Part of a small language model's weights.
Size: 14 layers, width 256, 2 heads of 128, MLP 1536 ReLU, 15.4M parameters.
Architecture: learned positions, tied embeddings.
Each number is 200 + 40 x the weight over its row's rms, rounded and kept within 0 to 999. Layers, rows and columns count from 0. The size before them is the row's rms in percent of the matrix's.

# layer 6 MLP down (transposed), 1536x256, rms 0.0151, rows 678-705, columns 0-127
103,204,236,160,165,255,197,311,177,182,145,162,210,145,205,165,151,210,224,226,198,200,213,214,267,209,196,197,217,216,127,148,199,179,209,233,217,195,184,205,219,215,240,272,156,177,300,182,219,275,227,167,206,221,233,257,220,242,232,175,210,144,217,181,192,205,153,130,136,174,290,247,164,173,217,168,278,226,130,256,149,205,144,211,141,231,235,185,160,255,226,214,220,169,108,200,136,186,215,186,217,234,241,194,205,210,191,227,229,203,182,201,139,189,286,140,208,177,176,211,163,163,152,126,175,199,288,189,237
092,147,254,262,227,139,169,205,249,217,240,161,204,192,187,179,198,291,234,150,197,248,280,179,235,242,262,241,202,271,245,182,272,201,200,213,185,141,170,154,234,223,192,185,219,238,201,181,247,271,232,148,219,268,171,252,192,196,110,183,141,217,119,169,202,148,201,189,240,231,181,171,242,232,178,247,197,105,171,211,238,228,172,214,128,187,201,225,204,204,165,278,275,203,207,125,183,260,231,185,221,206,264,224,273,184,205,215,215,239,227,172,218,252,170,259,195,163,197,143,228,92,180,201,189,261,168,163,222
106,184,211,227,220,226,182,214,204,185,198,225,241,102,192,270,203,224,219,141,140,185,180,220,277,141,275,236,190,165,129,122,184,195,137,173,257,290,216,294,187,181,230,181,242,168,151,151,186,127,215,217,210,186,212,170,200,247,192,216,211,211,181,136,178,206,142,114,234,217,172,114,173,288,259,235,280,187,194,195,179,212,117,240,168,88,185,151,237,198,216,316,193,207,187,219,216,180,151,166,164,149,291,189,176,194,197,182,226,214,159,216,188,228,277,173,119,196,240,227,187,193,167,269,214,167,225,212,175
109,182,156,189,154,191,225,179,122,208,206,171,211,216,267,137,237,144,172,188,193,223,203,224,229,228,195,164,200,162,244,173,235,239,246,204,213,267,209,201,178,215,179,273,132,285,250,192,242,175,132,217,218,149,233,173,261,169,147,103,170,188,176,174,194,208,235,243,278,229,121,218,141,254,265,199,259,229,246,253,180,240,215,192,152,156,215,193,167,194,214,179,226,225,155,239,202,175,271,225,231,162,229,158,209,159,226,209,189,171,172,85,185,189,131,165,144,177,252,185,292,261,187,203,192,164,153,250,155
106,167,186,236,199,213,247,235,179,204,217,233,212,174,153,232,136,210,250,218,189,246,155,139,211,182,196,110,252,157,146,231,135,246,298,195,131,241,167,190,197,195,242,178,267,270,130,165,187,228,228,200,242,210,232,187,124,182,181,178,193,290,214,222,225,218,129,130,198,178,183,192,238,169,160,213,234,246,216,163,194,150,147,225,273,229,179,263,184,238,221,253,116,155,206,118,206,207,243,248,144,168,220,206,165,214,211,266,228,126,191,170,198,227,176,180,213,168,163,262,204,182,128,213,214,165,182,202,233
090,202,212,204,107,258,183,102,189,234,192,224,161,194,202,185,132,126,263,141,197,215,230,240,308,217,162,199,190,199,180,237,174,157,197,230,295,168,209,198,202,131,226,203,172,239,231,194,203,207,272,216,294,139,136,171,236,240,159,176,209,201,182,196,180,190,175,157,267,185,218,226,239,175,243,198,191,185,221,172,225,259,169,155,155,246,196,218,189,163,185,258,318,156,223,256,172,178,225,193,233,246,256,288,197,279,233,225,147,233,201,206,191,214,235,194,144,273,168,163,195,228,211,156,164,182,223,222,179
095,255,205,216,124,175,231,241,182,256,210,257,162,183,250,205,165,158,132,191,171,164,139,164,140,270,235,210,224,228,150,215,164,165,255,175,207,209,236,149,180,221,215,143,150,207,267,229,170,180,233,196,135,218,191,191,202,240,173,194,144,217,198,221,242,251,199,183,257,131,146,158,151,203,167,263,218,150,212,159,227,195,188,190,158,175,246,184,223,187,180,231,229,189,205,278,139,252,118,249,229,229,193,216,189,191,195,216,239,206,216,198,181,259,143,237,267,181,265,251,150,222,184,211,278,160,211,212,143
096,128,197,190,239,172,232,251,175,189,228,227,209,201,192,255,195,211,223,205,163,156,135,314,266,239,167,228,198,163,180,215,106,182,241,222,194,155,163,181,177,214,152,250,204,170,181,189,222,240,190,203,220,190,120,157,233,146,205,165,186,224,219,247,240,113,175,268,193,122,206,135,145,144,244,220,242,225,150,196,196,170,209,248,226,216,244,78,219,129,112,237,174,261,141,177,199,166,185,169,134,200,234,146,196,170,202,242,225,155,184,185,243,248,199,183,266,221,206,281,234,252,156,302,206,142,207,233,217
106,238,56,200,197,157,179,229,201,149,184,190,222,215,234,171,170,208,205,253,204,188,173,185,237,262,174,194,166,217,178,195,171,166,182,239,243,214,146,230,201,148,193,127,287,226,267,157,191,274,182,172,136,209,233,156,276,221,143,231,229,162,191,223,200,198,246,210,197,192,213,160,192,246,216,159,251,132,179,173,116,243,228,210,140,191,119,156,194,294,208,215,156,240,210,194,232,160,155,124,241,209,234,212,263,212,185,213,184,185,173,176,273,196,221,260,193,219,165,168,205,174,239,178,235,196,151,230,267
099,156,178,216,166,176,176,222,185,220,240,205,168,244,295,231,248,234,194,206,118,181,158,244,284,180,203,228,207,266,165,227,230,235,207,201,226,211,227,163,174,224,174,137,225,170,155,206,155,210,201,271,151,207,246,138,236,264,208,199,224,141,183,173,112,150,228,200,212,181,208,194,181,184,220,197,226,147,171,201,228,304,208,193,224,223,250,215,238,179,155,169,202,150,209,199,85,199,196,155,267,165,206,190,259,164,224,219,286,153,159,227,178,256,181,238,249,139,229,166,205,192,161,238,185,228,157,126,248
109,204,205,192,204,202,197,152,200,141,214,159,226,222,220,264,191,229,249,215,243,239,271,246,150,235,166,138,223,228,156,167,256,213,160,231,192,228,206,190,221,197,148,212,197,209,217,224,193,255,173,154,171,138,218,112,236,220,211,226,193,212,215,223,273,177,313,184,125,177,224,266,268,268,171,239,181,185,124,245,217,252,164,182,186,201,194,175,228,199,215,150,193,141,215,273,147,181,178,153,259,185,237,189,208,301,162,225,175,181,179,181,152,162,219,261,135,314,161,191,193,245,206,166,158,198,161,132,137
099,321,176,202,242,157,222,158,208,174,154,211,198,229,121,187,224,203,182,105,281,270,221,198,153,186,219,197,272,280,217,207,119,231,258,191,194,189,235,233,215,209,267,143,170,209,192,174,212,239,239,258,206,188,202,194,214,125,247,158,276,169,147,160,270,181,128,223,145,166,120,133,173,169,175,196,212,109,208,226,296,203,77,136,147,178,243,242,193,170,184,228,138,223,191,238,238,181,143,168,179,213,212,202,205,218,128,192,212,173,170,219,181,204,191,135,242,196,178,205,240,206,194,224,137,203,195,146,249
100,238,167,209,212,147,220,173,181,167,172,249,144,260,244,144,189,211,203,257,291,264,206,137,165,210,246,175,212,161,230,261,154,236,212,231,256,197,198,204,248,136,143,243,201,254,228,147,244,254,203,200,250,198,205,145,148,239,165,160,255,141,142,237,187,161,166,235,205,155,204,252,197,212,222,218,231,143,211,126,193,249,249,247,211,235,212,277,175,216,195,258,214,167,170,152,232,181,184,196,154,185,200,230,182,182,159,187,178,187,197,164,198,211,252,198,175,208,198,215,195,188,234,105,157,217,226,210,205
094,241,186,134,210,215,250,168,267,205,203,175,176,224,184,118,177,227,253,239,186,212,214,243,246,271,172,181,226,281,178,212,120,200,212,158,120,200,243,201,284,199,136,187,152,232,269,183,227,196,207,257,194,173,258,165,221,215,229,191,325,185,156,199,235,249,174,231,156,180,176,206,171,251,115,204,247,216,245,201,220,135,131,195,177,98,221,182,218,166,171,193,211,153,180,211,191,202,185,163,207,129,196,194,164,233,168,258,140,142,172,196,156,108,224,185,205,233,166,211,162,157,158,168,198,216,157,181,239
096,91,261,242,157,140,196,156,182,178,247,215,150,171,209,186,148,215,128,109,206,163,215,179,218,252,220,183,228,190,180,277,135,188,155,188,197,189,271,202,123,255,155,211,197,239,271,209,194,194,196,210,186,247,259,207,237,174,139,262,140,191,160,215,257,231,217,190,219,111,230,258,190,154,263,191,156,156,147,263,187,178,180,142,218,223,185,218,227,203,235,172,195,217,215,225,231,196,234,224,213,173,248,184,177,176,188,162,240,251,193,253,158,190,142,211,183,202,233,212,233,199,154,226,186,262,189,229,213
098,197,226,192,134,171,224,253,263,265,154,218,234,172,199,161,159,233,152,201,239,251,223,88,171,233,149,177,139,169,133,153,246,204,199,306,141,196,207,138,187,221,270,222,156,239,190,178,209,224,183,194,188,262,224,217,151,165,224,199,280,314,123,164,210,193,202,179,235,218,183,179,176,171,188,163,143,213,181,204,222,219,171,174,206,200,223,166,135,223,169,180,233,166,138,194,249,175,238,235,198,235,185,220,206,221,170,211,182,133,233,238,224,167,241,264,209,185,152,178,148,192,178,209,215,208,218,154,253
092,214,231,272,202,166,180,228,226,232,217,215,233,161,174,95,161,294,145,287,300,125,207,230,222,321,229,189,227,178,227,215,251,156,120,197,188,162,230,239,151,178,251,214,150,237,169,173,247,219,220,213,225,193,165,211,211,243,179,212,272,176,163,208,235,182,210,200,182,210,184,206,152,247,171,175,215,171,170,242,194,201,111,237,153,141,164,208,196,256,215,190,252,208,203,223,181,189,198,156,166,235,212,246,185,243,193,134,206,192,191,224,186,181,109,198,251,184,186,181,222,231,182,173,132,144,201,159,213
097,159,243,219,173,216,200,115,182,212,148,196,243,217,230,181,256,99,214,266,171,199,159,222,172,228,220,263,141,299,216,135,198,175,206,203,150,164,249,185,230,208,199,192,249,221,154,228,203,183,208,212,195,190,217,256,206,195,234,236,158,125,161,155,232,217,163,195,249,207,194,160,150,231,261,153,134,161,212,211,170,211,161,254,266,200,265,144,199,152,250,234,176,262,192,167,280,262,186,193,158,152,245,246,182,161,130,181,218,273,208,203,222,249,167,254,267,172,144,215,183,204,161,237,209,211,235,214,201
104,191,218,156,216,122,220,205,222,262,173,229,184,196,221,252,151,181,155,223,201,199,211,172,165,153,188,170,322,259,102,214,249,240,227,172,198,175,217,123,200,202,169,183,249,204,291,217,213,206,136,181,173,158,242,222,223,146,212,177,202,155,190,237,162,257,260,204,202,186,208,172,202,189,124,264,204,253,227,147,210,259,180,150,133,156,83,184,125,229,260,213,150,256,182,261,246,156,248,181,233,216,208,219,262,227,181,221,204,136,255,202,181,160,138,252,165,151,179,220,169,109,253,183,217,113,247,237,202
097,191,130,159,173,262,221,180,196,207,231,207,238,164,158,243,90,208,170,209,147,194,236,238,170,182,174,209,204,292,265,118,158,207,142,157,193,147,212,271,177,252,245,199,217,212,147,259,248,171,179,252,172,211,251,209,221,213,200,231,195,232,171,229,161,183,120,206,244,184,190,163,158,213,210,243,190,198,127,232,237,117,200,259,134,178,158,232,134,270,197,242,228,216,239,172,238,205,217,190,129,203,173,207,201,144,213,206,242,157,198,85,179,150,202,225,268,226,180,195,283,221,244,285,208,186,191,201,125
100,222,193,144,172,189,272,199,200,242,201,171,192,168,164,215,185,173,168,184,174,169,141,148,137,162,227,166,241,260,222,249,116,206,119,168,197,236,187,231,194,174,236,198,225,180,174,183,166,216,202,155,91,198,224,232,186,205,211,270,227,292,303,144,257,154,175,217,247,207,252,163,212,149,190,229,228,203,229,286,217,161,120,170,260,155,236,157,165,185,233,256,215,245,273,194,233,140,223,159,252,283,165,224,142,140,262,215,186,177,235,187,203,248,160,129,188,226,194,177,225,202,228,134,184,230,196,206,239
087,167,260,183,203,196,184,251,189,222,230,164,205,157,223,202,146,248,164,193,161,223,273,211,260,214,229,248,217,200,289,134,179,222,262,217,220,239,254,116,237,152,133,226,225,235,193,194,207,256,233,213,220,253,211,190,210,195,168,151,182,208,237,260,203,234,215,172,189,224,199,272,182,191,231,127,141,186,207,167,164,210,190,152,230,192,191,255,200,208,207,188,222,179,181,216,217,251,209,223,272,153,178,279,290,236,210,236,175,263,100,167,151,269,188,209,183,232,222,193,197,246,206,201,219,218,283,114,196
099,184,233,214,279,275,235,226,173,209,184,183,221,167,203,168,238,160,188,211,143,183,214,270,204,203,259,186,212,180,255,222,260,159,197,184,282,279,248,182,100,171,238,239,211,228,185,235,161,142,155,165,167,230,154,258,255,179,230,196,160,173,239,182,244,225,241,135,238,244,219,206,148,162,226,186,251,204,148,182,236,177,154,147,218,188,204,162,218,241,206,160,138,232,187,259,179,154,173,102,140,220,184,192,203,351,143,220,174,190,228,207,249,160,168,127,229,200,184,181,185,227,179,196,132,248,195,206,198
111,213,224,248,182,242,199,169,198,121,212,196,194,117,243,163,244,192,186,223,170,226,313,245,150,236,138,221,197,205,119,283,221,241,156,229,180,211,193,199,177,209,195,188,170,181,304,183,186,205,194,195,280,156,172,179,165,186,228,193,210,256,186,157,205,181,218,172,179,137,177,149,147,185,257,233,225,146,155,273,226,244,199,240,150,139,302,191,183,221,143,113,261,214,283,248,208,203,255,247,190,184,224,141,190,188,244,180,273,268,200,180,176,261,193,240,209,129,173,239,230,171,183,203,154,221,271,225,218
104,224,183,164,223,247,220,121,174,256,196,184,233,182,203,221,176,154,161,213,230,224,239,104,148,229,173,202,175,248,189,298,195,224,290,252,221,164,183,113,266,218,175,209,224,240,193,208,199,213,197,228,207,198,160,275,198,164,245,181,224,247,203,222,160,193,171,194,184,262,188,236,237,213,284,205,190,234,140,229,281,143,184,176,244,235,228,158,260,140,205,206,175,227,232,221,219,212,164,198,161,217,268,149,268,229,273,250,207,200,202,212,177,143,201,204,140,232,182,135,198,218,198,190,216,251,162,212,227
093,215,208,191,230,186,202,140,252,185,270,168,181,247,121,271,240,190,217,274,137,186,129,236,196,214,176,118,220,236,154,235,220,211,198,258,175,228,176,151,153,214,287,247,185,178,267,228,175,226,206,204,183,189,198,212,174,195,135,209,236,136,191,180,259,165,223,195,197,286,228,230,217,290,211,177,222,206,195,211,213,240,199,179,293,197,219,249,218,213,89,184,209,200,269,242,181,179,192,180,250,211,190,228,242,221,230,179,233,218,135,156,151,142,167,222,132,198,153,189,173,137,175,143,173,173,195,214,260
108,101,233,176,151,214,181,195,248,201,203,210,266,305,212,268,201,136,166,220,129,213,190,197,161,193,186,183,280,140,227,244,252,180,176,171,164,223,128,253,206,138,211,178,241,193,194,199,268,214,205,219,196,201,173,191,251,211,204,137,166,205,154,199,163,247,225,292,138,135,150,210,187,212,169,266,95,252,198,249,211,227,217,217,244,174,220,212,261,242,258,119,182,221,237,240,138,177,177,208,206,173,225,165,239,228,196,154,145,155,210,212,219,207,224,189,176,172,209,212,138,244,247,246,200,186,272,199,152
093,250,219,232,153,174,195,238,257,208,204,202,199,163,195,177,194,230,161,179,218,247,213,168,225,201,178,206,189,216,259,145,218,210,202,163,203,162,181,175,182,246,183,207,189,197,250,117,175,222,124,218,183,177,216,243,303,213,175,198,227,218,233,172,164,218,220,169,160,171,276,139,217,186,172,177,193,213,222,229,218,104,144,217,114,125,297,149,241,258,176,246,195,111,229,240,284,196,211,253,266,239,130,237,202,243,179,233,182,179,219,142,210,183,197,116,199,196,197,173,179,214,254,183,240,250,192,196,192
# layer 6 MLP up, 1536x256, rms 0.0596, rows 679-705, columns 0-127
098,285,125,105,180,211,208,151,183,198,113,205,221,161,221,214,228,179,192,155,182,229,227,206,180,125,181,227,238,191,170,204,155,192,213,221,173,280,186,246,162,234,242,126,98,199,167,197,272,204,198,245,148,170,202,219,164,207,204,235,206,220,242,146,130,277,208,204,141,189,265,234,189,160,240,174,185,264,190,116,137,193,254,192,190,277,212,172,157,259,219,162,167,211,193,245,240,193,189,192,202,215,223,196,144,120,191,214,222,157,254,226,178,163,201,196,204,233,187,255,209,242,222,173,188,102,213,234,156
100,195,137,199,242,222,172,211,163,162,209,219,152,192,126,244,222,236,175,153,222,192,257,206,169,262,218,204,216,164,247,156,101,212,154,207,268,188,195,144,130,133,316,197,206,196,274,245,178,190,209,195,321,251,184,176,172,204,254,193,177,195,271,267,202,239,246,182,124,228,169,215,172,217,199,204,250,216,204,156,172,211,162,174,173,176,253,183,212,206,179,131,128,144,153,214,256,119,186,200,188,186,203,157,219,143,116,154,160,203,146,156,231,213,238,209,212,217,164,213,190,234,242,212,162,218,195,184,201
107,145,198,141,138,206,255,186,231,160,208,176,241,150,216,200,225,219,219,200,213,162,181,194,249,242,215,157,272,191,149,213,219,258,209,197,140,271,157,135,310,164,192,207,233,179,180,237,228,241,263,167,160,222,194,160,189,176,192,281,275,220,203,262,267,202,234,159,153,190,230,144,255,156,223,233,186,232,242,213,148,212,154,141,158,244,230,247,166,131,154,201,179,189,255,204,135,256,173,175,128,200,215,235,156,190,192,259,226,190,193,236,152,275,175,157,201,189,169,239,230,174,187,260,248,230,251,213,170
100,221,162,220,204,232,171,196,233,194,189,180,309,205,256,274,147,172,205,188,225,128,270,213,207,210,172,222,187,180,227,213,238,240,234,196,220,181,165,182,243,230,258,185,232,180,144,215,207,210,211,218,256,178,170,240,190,148,176,174,154,187,255,211,135,243,158,206,203,257,214,204,249,235,251,207,209,188,235,225,240,223,180,204,233,129,215,182,144,243,200,138,179,177,195,165,247,151,198,251,243,283,201,132,218,217,257,187,257,182,215,177,139,137,156,229,159,260,134,180,148,223,242,211,206,237,215,165,260
094,254,200,226,215,191,216,237,182,162,127,203,167,160,255,195,305,228,220,210,224,222,181,231,256,166,247,181,314,249,166,227,241,242,175,164,118,143,228,277,153,228,193,152,235,313,208,249,275,174,160,166,111,242,225,236,209,213,222,220,165,161,174,237,145,246,246,225,121,188,192,146,160,189,291,196,246,178,204,225,138,153,198,211,201,208,198,220,180,236,192,117,164,203,181,127,221,182,151,212,176,182,166,149,202,206,167,266,227,190,209,181,164,216,225,192,230,245,239,175,197,210,212,201,216,215,121,237,115
092,178,220,219,203,243,189,185,204,205,254,199,189,181,211,227,221,191,160,289,190,213,152,232,227,194,189,241,212,178,162,252,215,159,193,163,195,269,170,232,203,221,202,190,161,248,166,214,122,202,214,206,260,198,142,229,182,197,198,178,176,232,112,167,265,183,154,196,147,168,208,285,201,162,195,295,104,207,242,219,158,315,159,182,256,140,138,242,235,200,188,177,220,241,189,176,209,179,207,118,231,174,172,162,208,192,152,174,180,290,174,166,168,133,233,206,214,206,254,196,178,217,222,193,233,213,187,243,134
101,143,220,235,160,179,247,168,192,201,249,188,228,195,246,244,165,175,229,269,251,159,165,146,238,184,228,210,131,250,211,183,195,138,194,226,214,230,223,211,233,211,201,164,228,271,225,219,121,227,203,230,204,142,222,231,158,264,192,172,247,139,214,222,132,252,205,111,215,248,188,195,241,156,166,226,198,161,136,240,199,243,221,202,184,92,225,229,162,186,260,186,228,165,207,214,148,273,209,192,149,184,161,166,196,201,209,203,216,105,161,157,239,203,171,209,138,218,227,245,133,156,171,233,227,231,152,211,210
106,240,274,195,217,150,183,206,246,241,153,266,199,170,197,205,159,215,245,188,174,219,117,195,144,240,162,144,234,238,229,331,232,230,234,197,197,179,180,231,248,213,190,214,228,224,157,196,147,198,194,191,203,196,191,204,156,176,263,205,216,242,174,201,222,177,179,215,193,236,102,178,232,230,202,127,185,224,230,245,201,189,174,154,242,212,207,202,156,133,283,160,231,212,160,234,212,224,268,255,211,212,181,213,151,246,221,223,169,218,148,270,154,242,129,256,171,206,214,200,155,191,202,259,183,216,176,206,170
102,243,150,185,163,246,202,192,265,180,223,198,219,251,263,127,152,141,195,227,170,242,245,159,213,231,111,186,223,247,212,222,142,137,211,254,152,260,180,179,206,208,216,240,228,254,234,242,297,210,131,202,189,199,198,174,126,135,240,227,228,185,231,166,250,239,201,190,168,209,215,185,274,155,136,172,205,176,182,224,179,146,195,183,187,161,217,171,166,247,188,166,246,314,224,253,171,108,200,209,283,98,200,207,238,154,192,279,235,167,211,155,168,200,201,279,135,183,219,193,266,149,243,180,255,163,271,246,221
104,213,183,211,200,224,169,216,207,228,249,228,220,219,102,233,218,165,221,147,215,157,158,166,251,160,158,234,212,208,226,202,119,131,196,202,209,239,228,194,139,228,285,218,179,206,169,183,146,211,203,209,234,205,183,181,214,182,188,176,241,244,204,197,145,201,151,291,200,207,292,198,186,166,185,136,110,134,166,190,219,195,189,198,165,314,207,185,179,190,206,245,213,236,228,167,231,244,185,236,146,253,268,297,178,163,197,239,210,186,211,294,210,205,204,221,209,210,136,161,245,224,232,272,244,216,190,192,216
105,185,133,255,106,219,248,211,193,233,157,154,270,191,161,129,189,103,218,272,192,178,214,201,199,250,143,198,159,206,197,220,184,170,236,130,194,240,190,210,257,208,184,155,190,231,197,202,248,144,298,140,200,141,133,155,256,194,220,243,153,249,271,194,224,244,263,201,224,195,178,200,233,243,187,215,236,213,170,175,202,213,257,230,257,204,163,230,242,286,196,139,264,195,196,220,220,197,200,150,200,192,96,264,204,132,233,177,215,221,240,242,184,196,214,168,103,241,112,271,230,167,250,192,181,227,205,139,125
097,210,193,162,273,224,202,111,130,240,216,162,236,186,223,305,208,153,160,119,228,176,184,163,204,194,225,192,211,248,183,143,236,204,169,165,265,233,193,158,238,179,185,315,140,153,280,145,119,208,243,125,104,225,223,203,253,161,197,137,247,219,153,196,199,213,188,203,187,146,191,175,236,177,206,177,170,243,130,243,257,196,169,221,192,173,183,160,272,209,205,215,204,215,254,174,173,193,202,213,244,216,156,210,228,153,211,180,215,202,164,190,239,129,137,147,253,150,222,214,314,152,227,197,244,290,169,190,211
094,204,185,226,250,239,167,107,160,192,195,247,175,231,224,267,149,216,136,158,194,216,191,231,206,245,217,223,169,179,158,173,198,166,209,219,240,183,189,154,118,170,235,238,190,221,265,180,223,223,216,204,214,232,233,161,173,223,183,197,85,168,210,232,90,234,208,255,173,157,190,183,215,189,230,201,147,201,287,237,194,204,191,310,182,210,147,176,156,247,210,157,228,166,142,248,220,179,188,238,233,183,175,160,150,167,181,295,235,241,211,212,135,191,142,173,181,240,251,193,254,246,235,231,228,203,177,169,232
098,222,138,189,290,196,229,218,284,198,177,253,256,309,210,193,159,150,175,222,294,215,196,279,212,144,225,229,309,145,206,150,187,199,245,175,237,205,171,198,219,193,190,189,106,184,170,207,187,135,196,209,181,163,237,206,215,191,148,183,232,242,182,144,196,179,216,164,190,234,182,145,209,182,213,204,225,256,251,208,201,150,165,251,200,207,190,230,192,266,193,235,236,202,192,130,200,224,146,210,138,217,237,176,191,295,274,221,197,210,208,205,271,167,185,265,159,172,216,152,257,163,152,177,177,237,150,197,129
100,207,219,174,271,209,144,269,133,231,235,181,277,179,288,193,183,152,237,181,211,240,196,164,214,271,197,196,157,190,206,286,236,130,276,187,205,176,159,208,160,249,173,193,165,184,204,193,238,155,169,180,149,204,180,96,133,214,255,184,174,226,187,195,229,224,249,220,196,235,285,176,238,203,229,160,219,164,162,186,191,230,220,161,284,184,216,198,190,123,223,228,163,186,238,166,166,196,171,188,235,306,142,246,193,221,221,156,143,198,164,192,200,190,201,191,204,233,174,205,213,193,225,139,186,219,211,214,238
096,176,173,182,261,195,217,240,198,217,176,218,176,244,222,194,254,128,182,151,225,236,175,166,204,184,232,219,195,236,202,185,241,110,255,163,282,276,221,172,243,168,206,189,137,240,193,286,170,191,243,218,164,181,205,198,153,228,152,202,156,220,186,210,195,205,261,268,176,179,202,212,135,123,197,257,222,172,142,135,206,200,154,201,232,226,203,203,196,168,193,222,200,211,117,149,228,220,164,178,200,223,177,216,235,265,207,195,186,171,202,194,181,142,217,175,125,185,262,233,205,192,174,213,178,294,193,247,241
096,181,192,223,202,161,174,212,170,212,221,228,135,166,256,256,175,217,215,261,214,162,271,154,195,145,156,178,218,195,195,200,160,224,248,178,151,183,201,164,225,204,248,183,193,255,210,191,228,316,207,176,223,142,196,214,238,229,199,176,257,250,258,218,196,207,149,311,171,206,226,189,213,165,222,203,213,267,212,155,202,169,173,130,132,216,180,256,247,193,312,217,217,208,185,244,155,172,271,191,224,247,206,183,249,257,258,195,161,205,248,121,253,176,214,212,209,198,213,300,150,212,260,210,199,219,201,220,172
100,194,131,215,229,220,192,171,153,150,243,156,263,172,236,219,160,199,210,184,205,239,191,184,199,155,240,250,120,139,233,205,162,163,243,192,211,250,272,234,213,208,166,184,157,187,256,194,224,209,245,191,232,247,145,224,218,237,228,230,166,280,290,223,190,181,240,132,204,191,185,271,100,190,229,163,176,162,179,186,244,187,204,167,171,217,288,203,148,144,180,220,207,194,172,186,195,155,181,207,153,143,251,157,172,165,183,224,211,254,204,151,178,182,236,218,206,210,237,253,205,167,202,169,135,173,233,216,295
098,186,203,204,160,181,99,199,225,187,166,181,202,213,192,225,218,204,200,214,244,253,224,266,245,186,218,172,206,170,176,214,200,197,182,215,139,183,195,176,238,183,244,251,184,180,221,216,140,227,234,168,196,191,190,179,213,167,275,263,138,196,231,167,282,190,203,209,169,205,232,253,185,152,170,147,260,203,186,185,213,158,175,191,275,133,220,227,275,159,170,134,151,237,204,153,219,234,202,210,163,170,109,269,209,148,226,220,252,132,139,250,171,145,209,278,183,162,188,243,231,160,242,176,224,227,225,149,234
101,114,236,214,209,184,134,182,238,193,217,185,216,211,237,173,239,169,176,312,190,252,230,236,167,182,237,190,184,206,175,186,277,165,291,176,146,303,143,122,191,196,169,195,144,249,84,170,239,154,254,156,238,156,179,216,207,200,240,157,102,101,167,143,223,199,203,173,158,188,217,213,172,154,128,142,168,267,242,186,256,179,190,189,200,185,175,194,233,250,178,146,219,185,136,208,150,242,174,213,195,234,254,213,208,226,178,195,219,205,300,206,259,236,175,220,274,205,204,215,135,211,136,276,241,224,247,162,196
089,265,128,171,199,199,219,149,191,187,230,277,191,149,205,223,223,192,224,179,200,229,167,172,183,258,209,236,181,157,136,269,182,182,226,163,155,168,171,295,179,237,279,247,223,204,146,197,229,203,180,187,190,168,163,220,156,244,187,229,210,200,125,190,156,242,239,262,266,143,185,142,215,173,166,203,204,202,173,195,224,162,206,265,250,159,229,169,171,191,188,195,228,227,279,194,173,210,236,129,171,211,228,149,128,173,196,151,200,140,254,202,239,138,180,220,223,161,173,217,206,178,160,173,216,149,117,238,126
100,212,163,159,165,212,145,174,208,190,166,276,188,214,163,198,248,192,202,185,244,218,134,155,162,240,201,142,159,193,253,286,204,200,160,262,180,172,149,222,273,257,260,137,144,178,212,192,235,189,128,187,283,202,192,161,179,151,187,201,224,212,170,114,185,240,242,183,111,216,265,262,265,237,150,176,242,199,242,229,224,151,169,277,220,220,227,222,160,228,144,217,223,142,237,124,266,166,212,158,248,258,240,177,197,178,231,218,232,252,221,241,176,156,195,198,116,163,214,189,231,205,218,216,231,179,232,191,218
105,246,201,178,199,192,261,173,280,236,159,217,220,200,247,215,227,177,241,133,189,197,178,201,227,165,237,177,189,164,219,152,110,225,265,226,230,190,136,159,221,243,205,268,167,211,146,184,184,205,191,201,203,188,225,178,199,214,254,201,219,241,218,134,202,186,235,179,220,241,182,189,219,169,223,173,201,243,220,184,210,236,211,185,203,205,180,209,222,250,295,282,157,207,100,128,185,200,188,215,247,209,180,129,230,196,216,270,186,174,158,215,193,134,174,288,103,199,219,185,137,161,229,245,222,202,121,143,226
097,146,198,258,215,173,226,186,169,178,279,183,211,129,213,229,187,189,148,278,205,158,276,180,201,196,201,216,230,206,239,230,117,166,203,179,173,200,191,197,177,263,187,202,208,238,273,203,258,191,252,191,212,187,192,215,181,276,149,162,227,223,170,219,266,246,172,221,233,158,243,212,198,131,187,209,181,180,182,197,226,302,317,214,200,178,132,282,250,198,140,239,177,129,249,297,132,229,203,140,276,227,150,164,139,244,143,265,176,173,141,172,220,163,194,192,184,198,156,274,253,186,182,156,159,231,209,174,209
096,231,136,219,229,222,182,203,230,221,206,252,127,229,235,205,125,208,208,198,245,197,148,154,244,189,214,212,199,153,239,208,176,189,277,136,194,156,197,161,73,217,179,160,275,262,181,152,206,169,156,205,226,190,213,155,176,174,266,168,165,317,227,191,219,267,217,191,181,151,220,130,130,139,160,200,211,162,185,144,256,235,205,265,104,173,246,157,172,201,245,240,167,230,169,101,190,203,173,270,220,165,280,179,176,200,226,238,196,208,232,213,217,178,266,226,210,189,261,149,195,181,220,164,192,191,199,175,190
108,235,217,133,201,247,179,212,188,232,240,208,150,268,246,240,242,238,186,231,163,182,207,232,276,155,230,172,174,200,229,289,203,159,180,147,211,231,183,151,178,205,256,178,260,207,216,148,91,177,221,158,214,216,217,225,238,160,164,229,154,214,138,145,246,189,219,231,167,156,163,203,158,205,193,225,154,229,169,191,131,170,234,230,177,212,190,192,191,182,214,232,260,197,199,237,157,231,190,220,233,211,218,147,158,185,189,159,242,150,319,150,202,269,211,156,190,190,274,114,173,206,140,223,200,228,218,202,182
096,159,212,192,188,216,187,151,185,188,236,191,242,216,198,180,161,156,238,197,214,244,194,173,162,210,210,249,171,201,183,229,226,194,228,169,232,247,238,174,253,220,187,246,217,142,165,281,213,218,173,239,184,259,172,162,175,123,148,189,240,232,182,168,199,131,233,192,153,207,251,231,210,230,223,157,201,238,200,278,247,242,225,217,229,202,152,173,246,217,194,93,177,284,148,161,156,152,175,155,144,170,157,260,314,144,218,139,232,197,121,296,177,269,203,191,277,162,160,262,188,193,212,259,155,248,198,170,185